config.yaml
d_model: 64
head_dim: 32
attn_scale: 0.177
seq_len: 1024
Each number is 128 + 32 x the weight over its row's rms, rounded and kept within 0 to 255. Layers, rows and columns count from 0. Numbers have three digits each. The size before them is the row's rms in percent of the matrix's.

# q: layer 3 attention query, 64x64, rms 0.216, rows 39-63, columns 0-63
# k: layer 3 attention key, 64x64, rms 0.217, rows 39-63, columns 0-63
# v: layer 3 attention value, 64x64, rms 0.222, rows 32-63, columns 0-63
# o: layer 3 attention output (transposed), 64x64, rms 0.193, rows 32-63, columns 0-63
# gate: layer 3 MLP gate, 192x64, rms 0.261, rows 0-28, columns 0-63
# up: layer 3 MLP up, 192x64, rms 0.245, rows 0-28, columns 0-63
# down: layer 3 MLP down (transposed), 192x64, rms 0.196, rows 0-27, columns 0-63
q39 091:120194103114108097103129150096130128139211125198111110169109137115082170171123079112144075129173150122132138195116076111139134136154051123143095120145086137092087141123124133161078127089130168
k39 091:132132123120108062153127093162168088110151102156143121126059137130154172149172153170141080115161095137087179131140154092178056115152110110070163099132178114117094162085144154124172089105138084
q40 117:129107160156113225071087120104063120130141156071085107104142092143172125136125146098078121112177139089174132111112181094124140106096121138155072098141136142117177156176140115100149101083148097
k40 132:107168094159111165152138175085177134172069138154075147085146148092109099143094163110079124130103099145148122119177121104105065141104102202173111144158149115155137160079112142143097075113075113
q41 084:131153116126165128171090153108122140138165131186134124159228127129066131129166178113117139157156159147132139041146126188136123106118097101100187141112099069105087095102132155119071120124106145
k41 108:198127124099192143151100145091133145123137115134126100063134137144103136140155186146126129056157131081064150095071126085163164157153124175136091130153132116152119170183154166113101134063140099
q42 093:106157192182176141114094201152154111115136102123079150122171054110106149158180164097166118091132148112107141055128124148153159115155194124100145100136133117089108173159144118108151080111136150
k42 115:139134142104164130143111122104126128122171141058175116180173131176116148106125125136138091164121162081164114176136103182119247162128165129145163101140081143107116158180158151086116100107153139
q43 092:180095141116103158080151202082132131158097072101110159145081092122125122141090137192157085114143104145102098137117118167073131171138153135114124106132125109121122171149168206143154087159062106
k43 126:126059085126099154166191135144185096120161089115112109136109174088101163133148146134099124112146062169080105110149156045121092105141154154161114063126143143167094155133108178118149093121106111
q44 096:203140145133143166124088161092131106074148105107192138153118149174131119111095120086139139102207156079148130100123105093152137147109122082102141048143091139142118121074141095118095127091156060
k44 111:143079158145155082195160137078111103120122158109145091194130172128108143076133086135020116100166135142126124166121134115154127144125139106128152108115168194174129081131091143093099141159138091
q45 104:187104130067125128082139140103167139135169133182062128101139124053099167140095132104118141088133158113130158123157095144170110132152125118114120160178081043143146096164122135185115114187102147
k45 116:150157113111176182099085146063127134118140119105137153075111087100145179119081157128147095140071124129137080090170177133121101126080066138151156084144154107105091086146115093182151137117158185
q46 105:125120147067118130109124148119141075112120108139078150086161098110176066048181114203133156098129107118090127128172086110192080166139143128159138132118075131158119112108091166080099129113104118
k46 099:115137109088127126157161073085154172168106104185096099104140149097138106119100140169186108166072118100123208110070133105141105107112094132157179180165144166115105149127106127156133091178080147
q47 090:172117123138144088199158126153139091131194157054127104172130103129160103190129125134126045130149193145104169136122135138141068089144127147150159129154147124101102141089080150143103064121109112
k47 109:124105102198110119120130128149125154072130075118091133102140196117085097097181105101158115057181129098136129144104113141133102133116175093131124121127160140125094109076172213144110170150078170
q48 143:149173144169116138123120110085153152109086120144138123114140177111115122161097034165181094095052067176118114153183094126100087119115101134116117158083153159102094113081135134180086131134113125
k48 122:131089146145181152093120099084128138178096110177082139101110086091080102115081141156127105182073221136178129116167149161147129125114122146093086134157163171106131102171071153134105101128130130
q49 091:173101157125157120073109169129108137110128146083128136113095134169176157166146157137126114158171143106151117178137055109117094175091097146125078119067124114196121166143118169211110117164107091
k49 083:145124119147113177115120102146122124137151057104102117156056144157078118095151126184153180131162102146165124098180169152077111070196160116127107107098166124095124152136117179129183134082091149
q50 086:125115151132132141142116092130111138145133182174170169110099160136159138163126086122158103151067194112128087119091196103105137132155148106058084173110188114091108143138130083156127082097202131
k50 100:056105036116120120136161137100069139130114118131157075125173173107176114167093073086106156137110126175126121133153139157121166173177118157145117110105181150165159151152120152162161106151083100
q51 090:137111123138173163139183135127098181130134097141092098073095147099070172104153101166132141125164092226212154145103145149136071131099098143148164162135124106161109096121086157102135099129146142
k51 079:129142140138107094050103158148161119148118120149148121149146120157114076136144145141135153093103116098114116104172092102130164093131148138042095056070169094077100175129106183113173170137078102
q52 111:151162096140120176119138116209143160162053150138162127129162145119133067184119169131122086146078120151110144101134127195098159095168087117167104127099198156160136100129149149137117087123076112
k52 103:141120113165079166107136134167090163153144092104123115084077064124131180125147098122079138113162165144142081172095112165108119141146139092113158090153166166154099151192145079133130186112200156
q53 116:111082130121149125144138202133165097182124132118187156095102096101152154116105155181193089159178149131173192156108139134155115105116087076133121118112099067117095129147118106107122123182139194
k53 094:107162116156111134151152091091120186125085105146153119106158128142124108097192081116143132093155137153117102141186116173097124151154137122162102106125201120121115147169136037191139161193147076
q54 113:124165101154118120090096143141132130122048099129155111110104131171133107148105123129079183093096108132093096129164080121059134115116106133191063124096178207132116112124149176124088189147124102
k54 120:156098137164129153119103126150129145165154047135054162110095119161097108123157121161097144061127185136137070175129116151105177133154171146099089140128158183125123112180082139068105131162154149
q55 083:126093152157139087132148097119059173112101153139076122090129176121189103117111134181080166126151078139122147119108104094103095115107085189166131153138184155172108105168193089123168124098122157
k55 103:081132141153150166139149104132094152185112196119106124077060154095159155154105140111113172163128085221134163099096175101152075135166093145112117129183108127120067103116119114151115105101133120
q56 094:139115165126150184072135146153142081111123125122173098038134086109070150117132175104104157101092136152131144201118149102079079084116130116119086168111152142153133148182141103093127106103141066
k56 094:159117141163080176107090139160074131094102089069164081190183120123125155134128138177157102085138064093120100145136113149161123130108192109144148115084129115105100169160187115160143160168157126
q57 096:113101142143086046131123151127118101121096142126109141109062140137181149083166138128081155103182097112100120110123084117118111136095125142127142151152163165178082073085081148057119143164185175
k57 113:100093096123124099096116059068142132086087171116075134138143090113174121130142139114089172139140067122061145078135174099166043144106175129134124153121138095173114140107130105154144158157168136
q58 109:098213112088113107140152163121140105074177112145166135058132149100125107119077100098122102188159082135156121077145112134146193082152121148084161138123088095079121168125145088169145113150124142
k58 103:193126088172096132144103157076139153112105051131098098127109158126108135108106131183113156177123094111152093072106121137115134131136092128088074076174138164092158156102144137120139127028131111
q59 108:099114116173072092141126123094094084137116158147045131168155145083106097139165090185154161096109118101139092151136137082102102163156143134135147200086135110134106151060170137076172107106124130
k59 104:060169139144086161121127150116135166149134158159118148155037170108105144130101095197132179116140099133103123125125140109138159130116199115140169214064124164121107113152132124096120119105187124
q60 100:141088137130107130096078096079169139113158138174163139176118136130128181126190200130111092071108148088170153146067107081126081133120100174101145094125108082154127136124177106105105086108080137
k60 107:096128111145034115109135141146117130129128128101134071113083149127148159120097203118129109070145092124161086136171092084147106132145127121123125159171098060102135164136182132168107106137066197
q61 104:119154107232114161111150097068171173140149095155132150117076139098193102156084107140094145139192129153151135086105140121104118112126110102109143110110129095106092085087118152121114053170143149
k61 104:119106104205136182091132078155120169109095086167132149106155094146135066109054144158165097139121151143143069050121128150098181153110136108119123151145080169087089109128117145137112174122144135
q62 105:077154168070117127124152101105111171120144167092174112158142136130116109154099196089159183136050097132150123161141155089137102145155148124138133131167134040162112139091177157142134138058120105
k62 116:132126129021138103116148137101116116070111109156211062184124143122098157139104181126131147120161146139067191169122098143184112126139122134106101156161108159140169126133141107087141129167135098
q63 098:206093097095124112142169127090099071118131179134081125099157124155180150135141181123154128154095172110188146079095129148131169153099170109109134059145188115104142170151140163172103131127148107
k63 093:155105102121077095134131174078119106128174114091076120146128125163110095170133076125168118083132125125085161154117040043186120187115165112139089094149105107085098127124111145134121146094105126
v32 104:170148137109122127174079096107192108083106080125137098102122131076164150141124158122171169142125112090142150156177103138108162140096125192081132129113075223166129145109156110123114172065130119
o32 099:122144093094120120155183116143133130125164152120147132157118190129051121097115142171167103153088105134077080149136146058068085130119160137091178137151107160105131136118203111105120089144166068
v33 108:133136156157136131133137154100165189172141089156109091159131144160055199185099127162082146154134094162123091095113084093065122160119182098102131149126116134145143117097173072159110121132082090
o33 110:093158055135126099163180142110208128143088110163093128101120134134082099149129110124072106122158093144135186132179091155125131123108114151147151163157116166161088111138154126103178039097099107
v34 097:129187142117097138123110090099121080095082148113104071114129155140103054145117154111063186113101130107109148128079119107132163193138153139105102088081164109129098185083096175141107154127086093
o34 105:126147052130101137110121156120137147111123186136118085170110154105111198099057095147158144123140087168161129148166106082140128093141155166095134161109095126095158054132168156168048136125135140
v35 099:123143136132093171149066159161172146141188151149073142089118125124131155156177165147190072161058148147173108113048167108150142125164111110107132130124128130094141154100167133128129168070162115
o35 093:137173087154181149101148156115088146109046116118173118109107104190076179164132151147139086151137140103078125141139152104138136098074112119119123069119132184157190071150119103161151101103093132
v36 103:081138121080116070123130122098106116139124120124166137156196178121176131091141130130056140172159109172126153156149051061153150131093060167134106114070110129134139102115079130122075131122119136
o36 098:095148122117155122136143108126111138084159143082132148168118169108086122142086114162082126115084087166112147084145165189126170083201134077153116164094135081123095137037142176124138143147167099
v37 109:091172139129118101102137108142112138109133149181200155123064134175147157144095032154142134144172171168083130132117068178147127157106153143164133159087139154076076127144109101135103086152137133
o37 102:165142118094119188128142120073106113122130108165098104106174070049139139110143166141099089144114100134202078115117143183101140143111159115091089185120179081110081117097144120096153144158091143
v38 102:141089134081111040071104185175126152172171099100160153096168157136098131168109124164139182108137097145163174160112154118127151136141086140163082178124160113133123075131122130092166127171162114
o38 097:168092158142150128167110152091116133173108117097044066181102151117153161134136114066134161084109119179125140132137133128111132090155171139202121074185127181162127198131126135117144122146141111
v39 105:099130139110153084115075162104134155195144145093183122172147152099117113155176116099120161131116142124121178140167103154129115207091099133091137154164077096105173091070062106114093120152093151
o39 103:133092142124121193183146141140162129186129104110059182170099100153141104161135147120094128099147104153133178081154086136134088105104170098074158109082144120138132191130125145165138079181166093
v40 100:064082094092120087059168170142115136126152124123158101112132131107128158126121129151107133172113129107098137167078076175160133128124132035187111150110151138131178108142153053131147139187140157
o40 098:147139161154148130129111116078089134142145119132088063115052118128175082110165098144079139055144087084172187104125147161148127110110071163111132093180155140100154180118097130090150118162135105
v41 102:155122096077067060103147159123144100082116136129110133217121119152141142116123147116051083136136128174077172117166129137178122126139145134184100138139121133116148125094176101138140042108112160
o41 100:121090150177139188155134105135115140086144141117136088088116130073113081102117135080080122174111163127168206168156140156082145136089092090174104166116083106145133141061113119146098133101184105
v42 112:168089113099124099163159122146112103154102148054114139097111085126100118141116079158143129077091108107135080083110105155098089124124127109150101061091099029097142137134107181124132132070131077
o42 107:114151155151144105112113199058154139084120177149108141164114107067108130098084105136124169093132179155097132134119166065174178154108098154154158174119155124154147100154085117105112143069156178
v43 082:164207104106133170138069099139091140167183146099137167122136117146099141062110121105152161108097089135173114104071165133099145179123141118134174082085147140132127174078116078160088087104137138
o43 078:148174114149079085103123161133111180156112143132079088124116148118084152084112087139125065149097241156140073105147112152133120120095190136090113109114142082135180137126153161118171124110123155
v44 097:143091116089099138147158155092139136072133172116106164137101111126096138072100160099106153143102104170171130062167196109091119167148102097178136137121111204151098134133177116137090092098085080
o44 099:115141129166067089149161139122081131168146120143148110163106141142092059121131139087146140166159155138139226214116135120132074140128123101142141093145116108139175115082178154074165133101124166
v45 095:121059129155165170137152131176139079131141130139187066153123120125078113127128089106050134095111160073082093126114137133159139181131164131102126132144128155148109090119118045085110101083094159
o45 096:124117149115130102150151089066168122104130202117091170104130120110172162132130115154132091085206148118181133143103056113129146135124045121143163125159094082149120172117170071147122126134151165
v46 109:076118085094122095201117125123111143162069125116151104202132166126142136118077127094120114110074122169054165087137163104159158102092102116189127099159152108117111108109124084067092139107134138
o46 103:119151144185054164143168151141164165105106162081129169137114106120161065099105107165128170121146112109132063133094168186121133094070146071139090140078144140101113137087127113115179161166123125
v47 095:116151204121073157097123096166055088157204092124106073162094077099119143156101120115080155138083115155095135143152084127146157151135107161111117164139166165128122115173140085155095121153102144
o47 086:121123052088173085043154115089125184128139128121097116098116143129168128139122130149088132172119109123145132092161104125081191118174119098112119119181129073097202161121118129086151104155175108
v48 087:091103122153149142094144193077109142208103126149127115190071133206131123087146165222121124099124129118114138145148141143093139111184068115101107125124152116134093180122125126105145167098121112
o48 098:121110160112109087162123101157137124113094149150128105092122169110095142216102106111116170119123068131169152103127098131176097127118108087134162159139099133103148064155041121158151131122058196
v49 097:135158118138146095138177181113123125171148162155086125115133151122198105140116109196142087103171118115089179115103088120076127195111150117110092187123179107107136094139176102116107158172063139
o49 094:096129150154113105098141152124127122119121142125129118153113098144104130165151082165070132130086072146157060172086072123097163118133119134018194129174163117103093144108075119103130131141076143
v50 089:121115199145136133146154196110139127141109098182140164111161058120133146175119154096089155088097059164167093159166158165147098164129113128085096111077142115127087191099157162122102145138139106
o50 081:079166077155139158135124107113207176137088148168123097138172115119114115136073173065130142134091106144134133085078133120126116074079105172134166076130119161178185097175133117138147149115093147
v51 113:117142149161158106124130152156142125165127147139082121152131155136057126106125104165168126062054138192079150134122145120192090107136103125205105143105052163149162103154154141125135138177138171
o51 108:114168102108126161174092136129102135092104108102136090123095120137171138141119128059101218139158159093154155091127121151137161176094077070170092080098194112143123149186130144149164128147163140
v52 107:090115163113114044149129101177053159122190108155101139149076166144120139101096114154142153077112129160067119135166169120155119124059158107145155088109185147084147113147129139122168162133107120
o52 111:086128138094113164132125172154102156133079104115135134157129134077184081076114123121063158129092115110156067144171163153169210137127148107147106142164098108126174158121165082121187147178111146
v53 091:142086205137132123207099138099155134117135141095120137170105116162162103050146076123149157144138110157159127107163121147082086140101107162097119067131151159108139189150144094125159091093148192
o53 096:098108162110092070179157125125110133141100152141183178083164119074057124193130126083144087132109134133082113131151110146122131146069143124129091149153134110080156186157065094142139177121167122
v54 091:114154128166124098126142155097198068118132096139157138128082138083109151154077105137111144104127095097105158148122159178130123093141153148168113120109228106123156108135034150083138134156086169
o54 096:177104133177134146097144103111120125159128194110098091151136098130190116046082118166114109148024118133161117107092134142118161120089117130134110063179147149098079113162145142093158103131120137
v55 096:066172161134128122160150142140160115123113107132164129162081219129139117147184164111135161158169133102151149184151117125163097078151129117089174056126134102150175084162111112152110175175127097
o55 089:114127142137111134109106098158135136172094106142133131100127110140167103138103123152217124090095114140128130089177093116133164125164090090124164179142146151077097104134144183196129151219092059
v56 093:120134146163137053107142094119106153181127124181156076132107095137152155147113064038101193103136127166098110136101124148077114182153092150108150124149141128148167119171084069103105125107110119
o56 095:108076143103032096132175160111167119186134110155105115132137136059109142166087177188092129117149120115163156085094123150140127133122141155138120109153080097142093184140108071105163080156123114
v57 083:156099084166115081134104104199110136163119112110188139093104073120108115165129135116126127080120136112118085101108139172074167157101080110125175174108076100164125143076165102104137114209149115
o57 082:113128117122158120185171155120128147121136083162044161171134138147145122113130122152159123090193187102195125088123124109099126140086150193147121129131169169163178156144146151100111117170160199
v58 095:119114121152177158097107115083093090089144120105134168114120187154104173107196205147146136139111106144184103138099138099137122137083157166096187080057103127155103174168114092098121153138144134
o58 100:142157100096148055166117112190139121158119105153070120146111153105104091144132131146199140166101121102073098084159115141130171106107092153122186103087108124082140099114145196098154193121096138
v59 098:142103174116171144072050143117138145121130179093162140059111094114125125138125087182101084157105118125124093141122208124112181127166140103176094119124143120049122102148140086134140137071134141
o59 106:185061145125147082117105144106104090136135150148112106132136090141104122141159129149126126151157115082171111160089137116204129086111142098070078138162137168155154132171153065083210118087152102
v60 121:128141155134128130173143156160087139148136164152145144107106188125140144154171097111119074118059137156072152163138106124144123118191167146182133121147182172108123077096139105134120103168216187
o60 122:164143153116133120133131125143095136121086147092116121071143109137187117120160198105145108130154134095166112147068113144080174073069147155101131165129153110140092177135077181152184151168185085
v61 111:086133128152144083128154140126118162085176179137139123168136170110125174140142141125153122084208206194073151171114099112145080140124169142141085096141150146165119166082169171153098127118115135
o61 109:057164099065133147151156173143118134077097136147110105114161139152143103154147164090145160162066096105092179158115133117124083099129096127139136146100115109153093187073132054176107128129078161
v62 098:143049190130082129121145128140192079120132148098187146120113109125071160118117131107179077120101140127084172157141108041135055145128169142164123127143110163158142105101124110118123131129075112
o62 100:131136159134092159184218153098113114101117197157123093151150155133170085137124142136136115109141125115150174147159126051066146127170087111133102116099118103078092188127130133139144132054094131
v63 090:101127105090147128107128127102190158055118142156079141122124118111128140092147120145169133126118188061127140149128187060100153170096102194087139115121107128170149140156142194175098076162136126
o63 083:132186118158144138147122181172063103155183121157153080135155129144092094176149124072132107086095175132121088156099142079163086166152147077138140132091054119095133112102163126111124097161159153
gate0 099:115135137109091191144136099108199101112139136178100152147137137095100193107167110140162144110217121189187101144144145150196138136114102137119121142159141205129083111115143122115093110119173139
up0 077:107186187123116162116136111155144158093136152156087155147111160062113100083131108069098095127164112145169073070140132118163134109160099098167171141122150154164051128132156068105138093103154151
down0 098:118139156110162070150104132188157149143101074102158103121157113104150129190107129086173063129151117117129141090165148120151168106147152095114053145119120102155153135162117112114146095066120222
gate1 066:109164115090096112115140166212122044131110143104147152188097105113163144107146146149111131158166104145093195144144140167125155153143173166171177107134094108148193097138110123153102076105092136
up1 060:154098128161133153150127080051127208120120109145112091074155137130099125118106135128144151066068102121124099126118152073112092114119126110104103159101183167131059193131168139099171170156148135
down1 078:120098091156135107119119101106096141126106075132128120105173109153113119123104102129073133058136199124144090154128064136144141100183130100124159116143096159206134150066134204147188141102155093
gate2 110:090092111162106152081169051168140144140142164163131113124138142124131100087097124170210159130078131130129138093123159139146140135182119166065155174068187133116126169166159122151100130114146081
up2 109:113160136097102159119142123133122091059115163071081122166168161123153123099100150060142110155076062102140120135166121165133145152107145106121148213184104179083138180113158107135108127159143153
down2 114:113195127174080071134104141051077092133130110127141110173117113062104118160147170130155175146126104113099120164129070153155133116072128144178119063144123165132156087095080133130110125127120083
gate3 010:093084078165105139120138153076139144128105142171110130072146159115110130194104137146132106146099115163161128151106091101130120064086151161182095198150121065114094072151096138091113150120111065
up3 010:123118124146125159179090098116134140110102119121113152150114159122101101178106132142159155168148155098148131117089143113142186082072097126166061186161159106082150202054143158075088158147104108
down3 008:133106142102062152122107126115140089131158192106112152157121139109081140085158131148206110110124164107091115160138151090165155134128098081093110106177141163131122187130137107076193088132129211
gate4 108:162142097129150151151092089143107099087114131134134116125154103092178123146124172164190179144140136102108122091121120097188101197149106101168116071149183162108126066082077119179110157118166091
up4 117:080160118117155152106169147129130169173123063162149162202129151109144086139132089084143121099140089165104131147115142152088113147163125095094163176126076086080129068130147108116129053082140099
down4 109:072099077095106126071098064134115164127109142078149108098141116122135142133137139038130167130157148169202124118131131108154099139103130217139138148135092103106146155124125112139135195092163169
gate5 112:110101155130128139153175115138134126141145073139139057151171121092111168108159081142073143133132090157073170060126142065126154131135161187083106081116127093200118072159146144113129140139097149
up5 111:108122148098159153156110170145102102101127104132121113114156170152092107095156165111159136166130108158165142169110189108095128124134148153126098183143146181104068191076102135133069152162167220
down5 098:122126100184167119086089152142132070162079145140144166144099132154109101161135194095137159135163120158155114083127091161141108150140140170094078118154074086089153176123103166149052136073149139
gate6 136:094154138077158201121124146137122139150166127100125110145151135147153100158124133099090113192166094118151164131165164131116096188198072117147179159133091133159157065102160112100190149104137082
up6 132:113160103147142175138108131091160105149054085121124118171151141140171106096125138114154122093137105131101136042141076130156155158180094096122160142090184130176159064157122094158132129073072131
down6 116:153115138136119134127036160174129105124179125131165127150079111121130091155124112175136150196069121180109131149107132074174090102121102139099134099174115089135104170096096183136156177120170170
gate7 128:077156068098074166146152144119101174129143085146111108104079132147127143175148158161103130152184176165153115092094116128110115035128145105115103101144135156148163173092124148135147168171154191
up7 143:124095188162135122123089137066086101079095133139119092128150117152158103093109069090096168099046110121097111154190137101154095131112195140147162120103105120111120134173142089122076084111092140
down7 135:120147163163119115122117059135159090154106177115085117112145111160174087075139130175166134083073073179088154157156148102195140164099110149122165091115126159095068138130118076136100108142153142
gate8 089:130134084110151020151107107122145175120146150105120153073110198128101138144167140155162112139133147174083138194113122108133122063179094136154077096156135129126077151117133163135096138167163154
up8 073:122132193152123200109147111160143137079142136156161176114096097135124111097100083161121124068133134100128133140143070094100140128085109162128088137149162154120110102153077052148101091128039101
down8 085:121188132138105047160083152150108142118095102115104135111111184140134124158146169147202107115136102154105108165104100127119118083174088133119098091144166104059152188094126159138060135133169100
gate9 118:141140072133101195145098139140145168119085091152143141096203112132104156125134099146148154124156073155095147148151099129158138152116185123123121106188136159124189074082108112208146130115188156
up9 101:111141178081108060157174058084079127108172106097147085083115140146168075140168114100119105135136174159115177151128112151125126090098124088098127189109144077155133131140167096101126100130093088
down9 133:103143128124115138157128142108125128128018112151117114104165134076123103156144169109099169147181163162167172151116119138148136127154160034152105181083168173118151106107094163144099100121165164
gate10 097:139120135118073118179136175146164097120149090102133090133126166137190152173111162082071129095118109101133141201128152190100142120107125144162130137157118136177077193101161138092149079160071118
up10 119:140151177181103192184141132124138103166159117122034139142112147136156177047105131100146150108095131196117140142148129096101119122109135104109133106145157182151135148140108160056100177152136145
down10 093:120127094137138103139114082120106211063102170117151121107134171140097121127115078176104172141112154082108107090082117120162099087134147192110139174096157097115174128171152068136150097184118157
gate11 095:137133116137129199137153172190123092121123084110195127112091170130163141142125203158091103141161153130051109165154121128111131121105188135175063105114161168128094142133116158108156128182152113
up11 098:093123102148066123115166086078099176128065157127115104131175057123143099120122135097186124148088067115172166073099136121120142121156099157133163131100175111093141103167121165164116079084148150
down11 101:121083110117160128094107154121176067158171097142183149122147140054155116086116140126144074147199108152127143143129110126147163190145129078133060163131139196143064139133155118090118126159117115
gate12 094:103102152127139150122191115180146092100125079101056120118146146123115123066107118105124100141136101067120184185103136109079129142144109135154125144140178066082157095136132217103124154096102104
up12 088:113115143139145139083170113175125073142116115109126180095155108151129156151187173130160073161199140133135121137119163096172105159125108134083136119165135154134157068181131131185143124067193078
down12 090:135143178131113111102134185111125059187140121125129068151111119112143124130150069123119092149131129147103126087162130092159146137139159158097089155126076143097066141071123127072151082192052123
gate13 087:151100163159101155120116184150155112176196070141153154144156102129130097117128075131154171113164158096134096127140105079150100203111152149173128108102107125144116052124119189167124192112110109
up13 088:179183080097132103153047077100117140113134139150097171094121107103136118161131109149165140082088095141104181162124177097081166174134186130146106185115110130091074164132131133121174124157140112
down13 093:167114152187082175132153187135178146133198085128105097146146114118179113124083115120109119099141182152134101111127117071123116171096116193140135086075142128095117088100083091137109123175135180
gate14 107:146115134150039105128119134202138082075113119141142147107158109134133107096063091141107129188127129120112105134149176102160120129203172096137119154170139095109104112122179138172063174108148148
up14 120:121083101105136077132087101154146150162147133084191116097112095113131080112152158173165161122155149154173100120098132163133119121045135153110117143161094152113091224120108109060119126163163116
down14 111:074145088172135207138102133080098168091088075148082124110147153092138146108162128133106183084076073163136113151135122100092134121159099131109133104067132190134173147150117117187119105102108117
gate15 084:151102124207097153085127215176133065129111095099146132140127103121168121080093157120077142077122157156147102137136084127136175140109191091155077132175150090165101114145113113119151140086122129
up15 101:083093130152109163122143108100111104141137142148125147112085137123088083089120109176133137104060099179102138076163172176119172097107140105180152060143091139094090129114200128112128098120188085
down15 090:115158167061125139157113153177115198106132162118092110195126108126108162139106147106200101120142094120132121132146120116143047148104131134101143172103177149093117070075153166132133154157084077
gate16 117:105091075147122129115147132041112150142065119144119114141130133124145130203156086130136124143105079154111155130100178141116162116178141133107178149142126121110114164134204152160199069087169101
up16 114:121096123191091153125121174077123098086158130086159107117092132167100107147152097115145128105137113149162116142097064108152097110164059111126136112129138043138096054169148181111088127074120131
down16 107:103088072130123104097127102138170066118054130145102097085123151128149135150176157134087140147071086117076048135142158179144156129139100126079187131159152133115143173165116133181139133159155130
gate17 111:093099167112084122158147133144157139129122098151127113164124083106150139120196146135152144104118136108182154054081091155151106127185138097121160133076221183072161170151150167140145154122138144
up17 113:162156142179124157167138107127186119152142149168123115166168183149067094139146134090060172150155134111137102067171109139105047103129098137139112111147077151134118040108112116126127092140116115
down17 103:135135139143117104118120108175174119128073144058107163126131116156166152139112113108150143107145111136112139201183119062134134217097139142136177095160083142138112166134164078121209151148122089
gate18 113:137121120150100166157147095079112154119112149134141045125184161105173124092129121149145111124138069157164164064114150117077155139145171137133141194126118069172146097079164118099129081153085086
up18 107:101111155162144149144083134182142163093113125119159131087079112082160104115152077132109107160085159129133098126213096128101141142124122172158130132158189122104106145159081097144084169138076047
down18 112:164068081095102122134152144184167125148115120120138140047077120199133090143108174156158130094157124105124150156113082116147088132136127067134137113114112164078110074052115119111159116149159161
gate19 110:132072147119119144132195099146164109145154143151091096114165149082140117142192103126170144118139172120147128082186122135091064146110138182127114194132118201168128144149118187145076158158128099
up19 122:136139115053116158102177151126187139139095117025130186150092129120101129102075151082074078182147113136137119125136115129138166120123100139131130099149092081120057131118120077107095120108110116
down19 100:093093119104100098158081132133110126096095114181188114171091129156102126125146177106138177159109100097174107128157118082120091188170175186159112120197103110143119189140111172130144083120163136
gate20 108:140069107096102165065160121112127117117105136128118096082141082039087102107071162088174137144087147140106163115140128096156125158093136174129127102134145076145119138172133117127148099053091076
up20 110:161171111176127101151175145091148210110122134158125074171153104124151140130063094133050135085150103109117129174133118198079152083105089110150128121117143137130163121148065129165109101160119143
down20 097:158107156118158162091121110137091060094177118101118101130109087059075077117137134113184120131103116157109113151155114087143136147135123137060109159111154134103069150120205121126120080055107104
gate21 085:081149141144140163146126148152131124119062112087103159130136082138167121116134087158093138060201086151139110132129099120097215112162159082130137081173118166096098156137145132107119122061149181
up21 085:098151106118132167164163222128127120093111082124103143071140105126119126110108149151130132062166093195112123125100178081121167125164157111126107106125139155129122205070164147165127122064158132
down21 093:160158131111103093119126062099157141191180141147124144119150139119172132134145066102125121181070179121145106131126137131157127145141147183165087118148115140084125155187172118157127136228081152
gate22 119:106136143137095111118134169154078126121109158137079125148150099165179091106109104070137107209122146085132090185064117132099128097187160128099121129088164074146089098197093098119129137088118129
up22 108:106122146121171126140109158163129094092107121079134116098097099178073081095122122153117116090160145175133072099202083148121071164084103117140130166143125153151119160075177161118100093145063158
down22 101:134117116103098138067104116109159149115104137174170116120164099165069139140119121179134122075114081147086110148155130118165124148101141129139154087156086211105096151060148189149156147127085060
gate23 083:157086127101130102109124139162120146120119095116138127109100135129163100110115078079088163159057111143104120145221107153116111113110094088139061093129155124089121150173141098145126175216066127
up23 067:102109119162111118145131096130148115144117118118146129145140112108123165150158160169168106131204168115156132150090165132092119160207148147138189163179054126174114121065094139121100071076183126
down23 083:130117120131133083129123089110126091106052144155181144101128104151127101128127154145149126152066169147092133181119095160102058136116096126171032131107156132077113196085135101109177107129108127
gate24 108:086081132086169090095130096137199157082093178089128150136113168157170199073157143138118119148152120157180165081215123108124127110131123130133133088088162123158152149138128155162108116138144164
up24 118:085074162166126142115166136122158146208075125154071092121145133125124138185120083108132148060060110093149209139132092103105155116139090107165111107113140085130121140171170129164158127117127148
down24 111:094149109059169162128118086113169137103170141105114123113176110138082147098135132182118135143133051148152121100167106158125141153031129107149193125088120133091156146086139111174088134151082106
gate25 107:127166181185123130092138168104138147170085154123121184121130122078113078183145100136138116067190106110085124162157129172138128155066145104098143112056137139171165124126163143106163137146108075
up25 093:072083142135153038147156150089143173144175139133165135126131097111110163094168113069132143144139103170137144146081111065074114135134117150170156150122079125097093132082072092170127110139120172
down25 109:098110102141115104098120163178085102114152102115152182092092085155158140049157163115174122103125122081150132114175161133081142139157101127137113135145120108099200181087068104100181129093087150
gate26 035:127172074110127116067168157102078148160150133068101104127082162156196097087085104127092106124094057151089102132151083119153125104162094120104140117113100118077125115160172129142095140178088141
up26 030:132176094110153105106156166106097154145148089072123054092071155155152095050099115136101102121095078159114121112165065068175136125144096138097150120117155124112115115179125136121074156157098131
down26 039:147149164117115143121153132072121194107181169126085073182187104134104150113176129131111169087171120112128132131131175118118134132083093125106157050144178161129219103144101151136149118116114127
gate27 105:090103094158112135153136152152173075159093110192084122156139102174157078113197156163107183144071150152126096122135100111130114150172192101096192118120150104169182122142111100137122093115108139
up27 123:126142120100172151114123192092093149198074133152072114068159119149193115153146158107089080112100187139117179130158168103142077126166134128155138102102100135166103182186127154118116119136118124
down27 123:156057110120164155116132129157076185173167096147130137097137092134153144162136155135111116080091186163136096119131190156168186185126069086151105128143132122173080179142106106124121099095152122
gate28 013:116141128139142106122106170086131132140080136101148090137148190125142121078064076117073178122167107101136166096100091146141161135146072137161075113103173120112086090168108175054124172105151140
up28 016:179128096098172167095118124174100138106143084100112114145122101129132157147166196137198091134150159184124145155160139109081109146090139093101146135179101159106161183089099065174096080131150134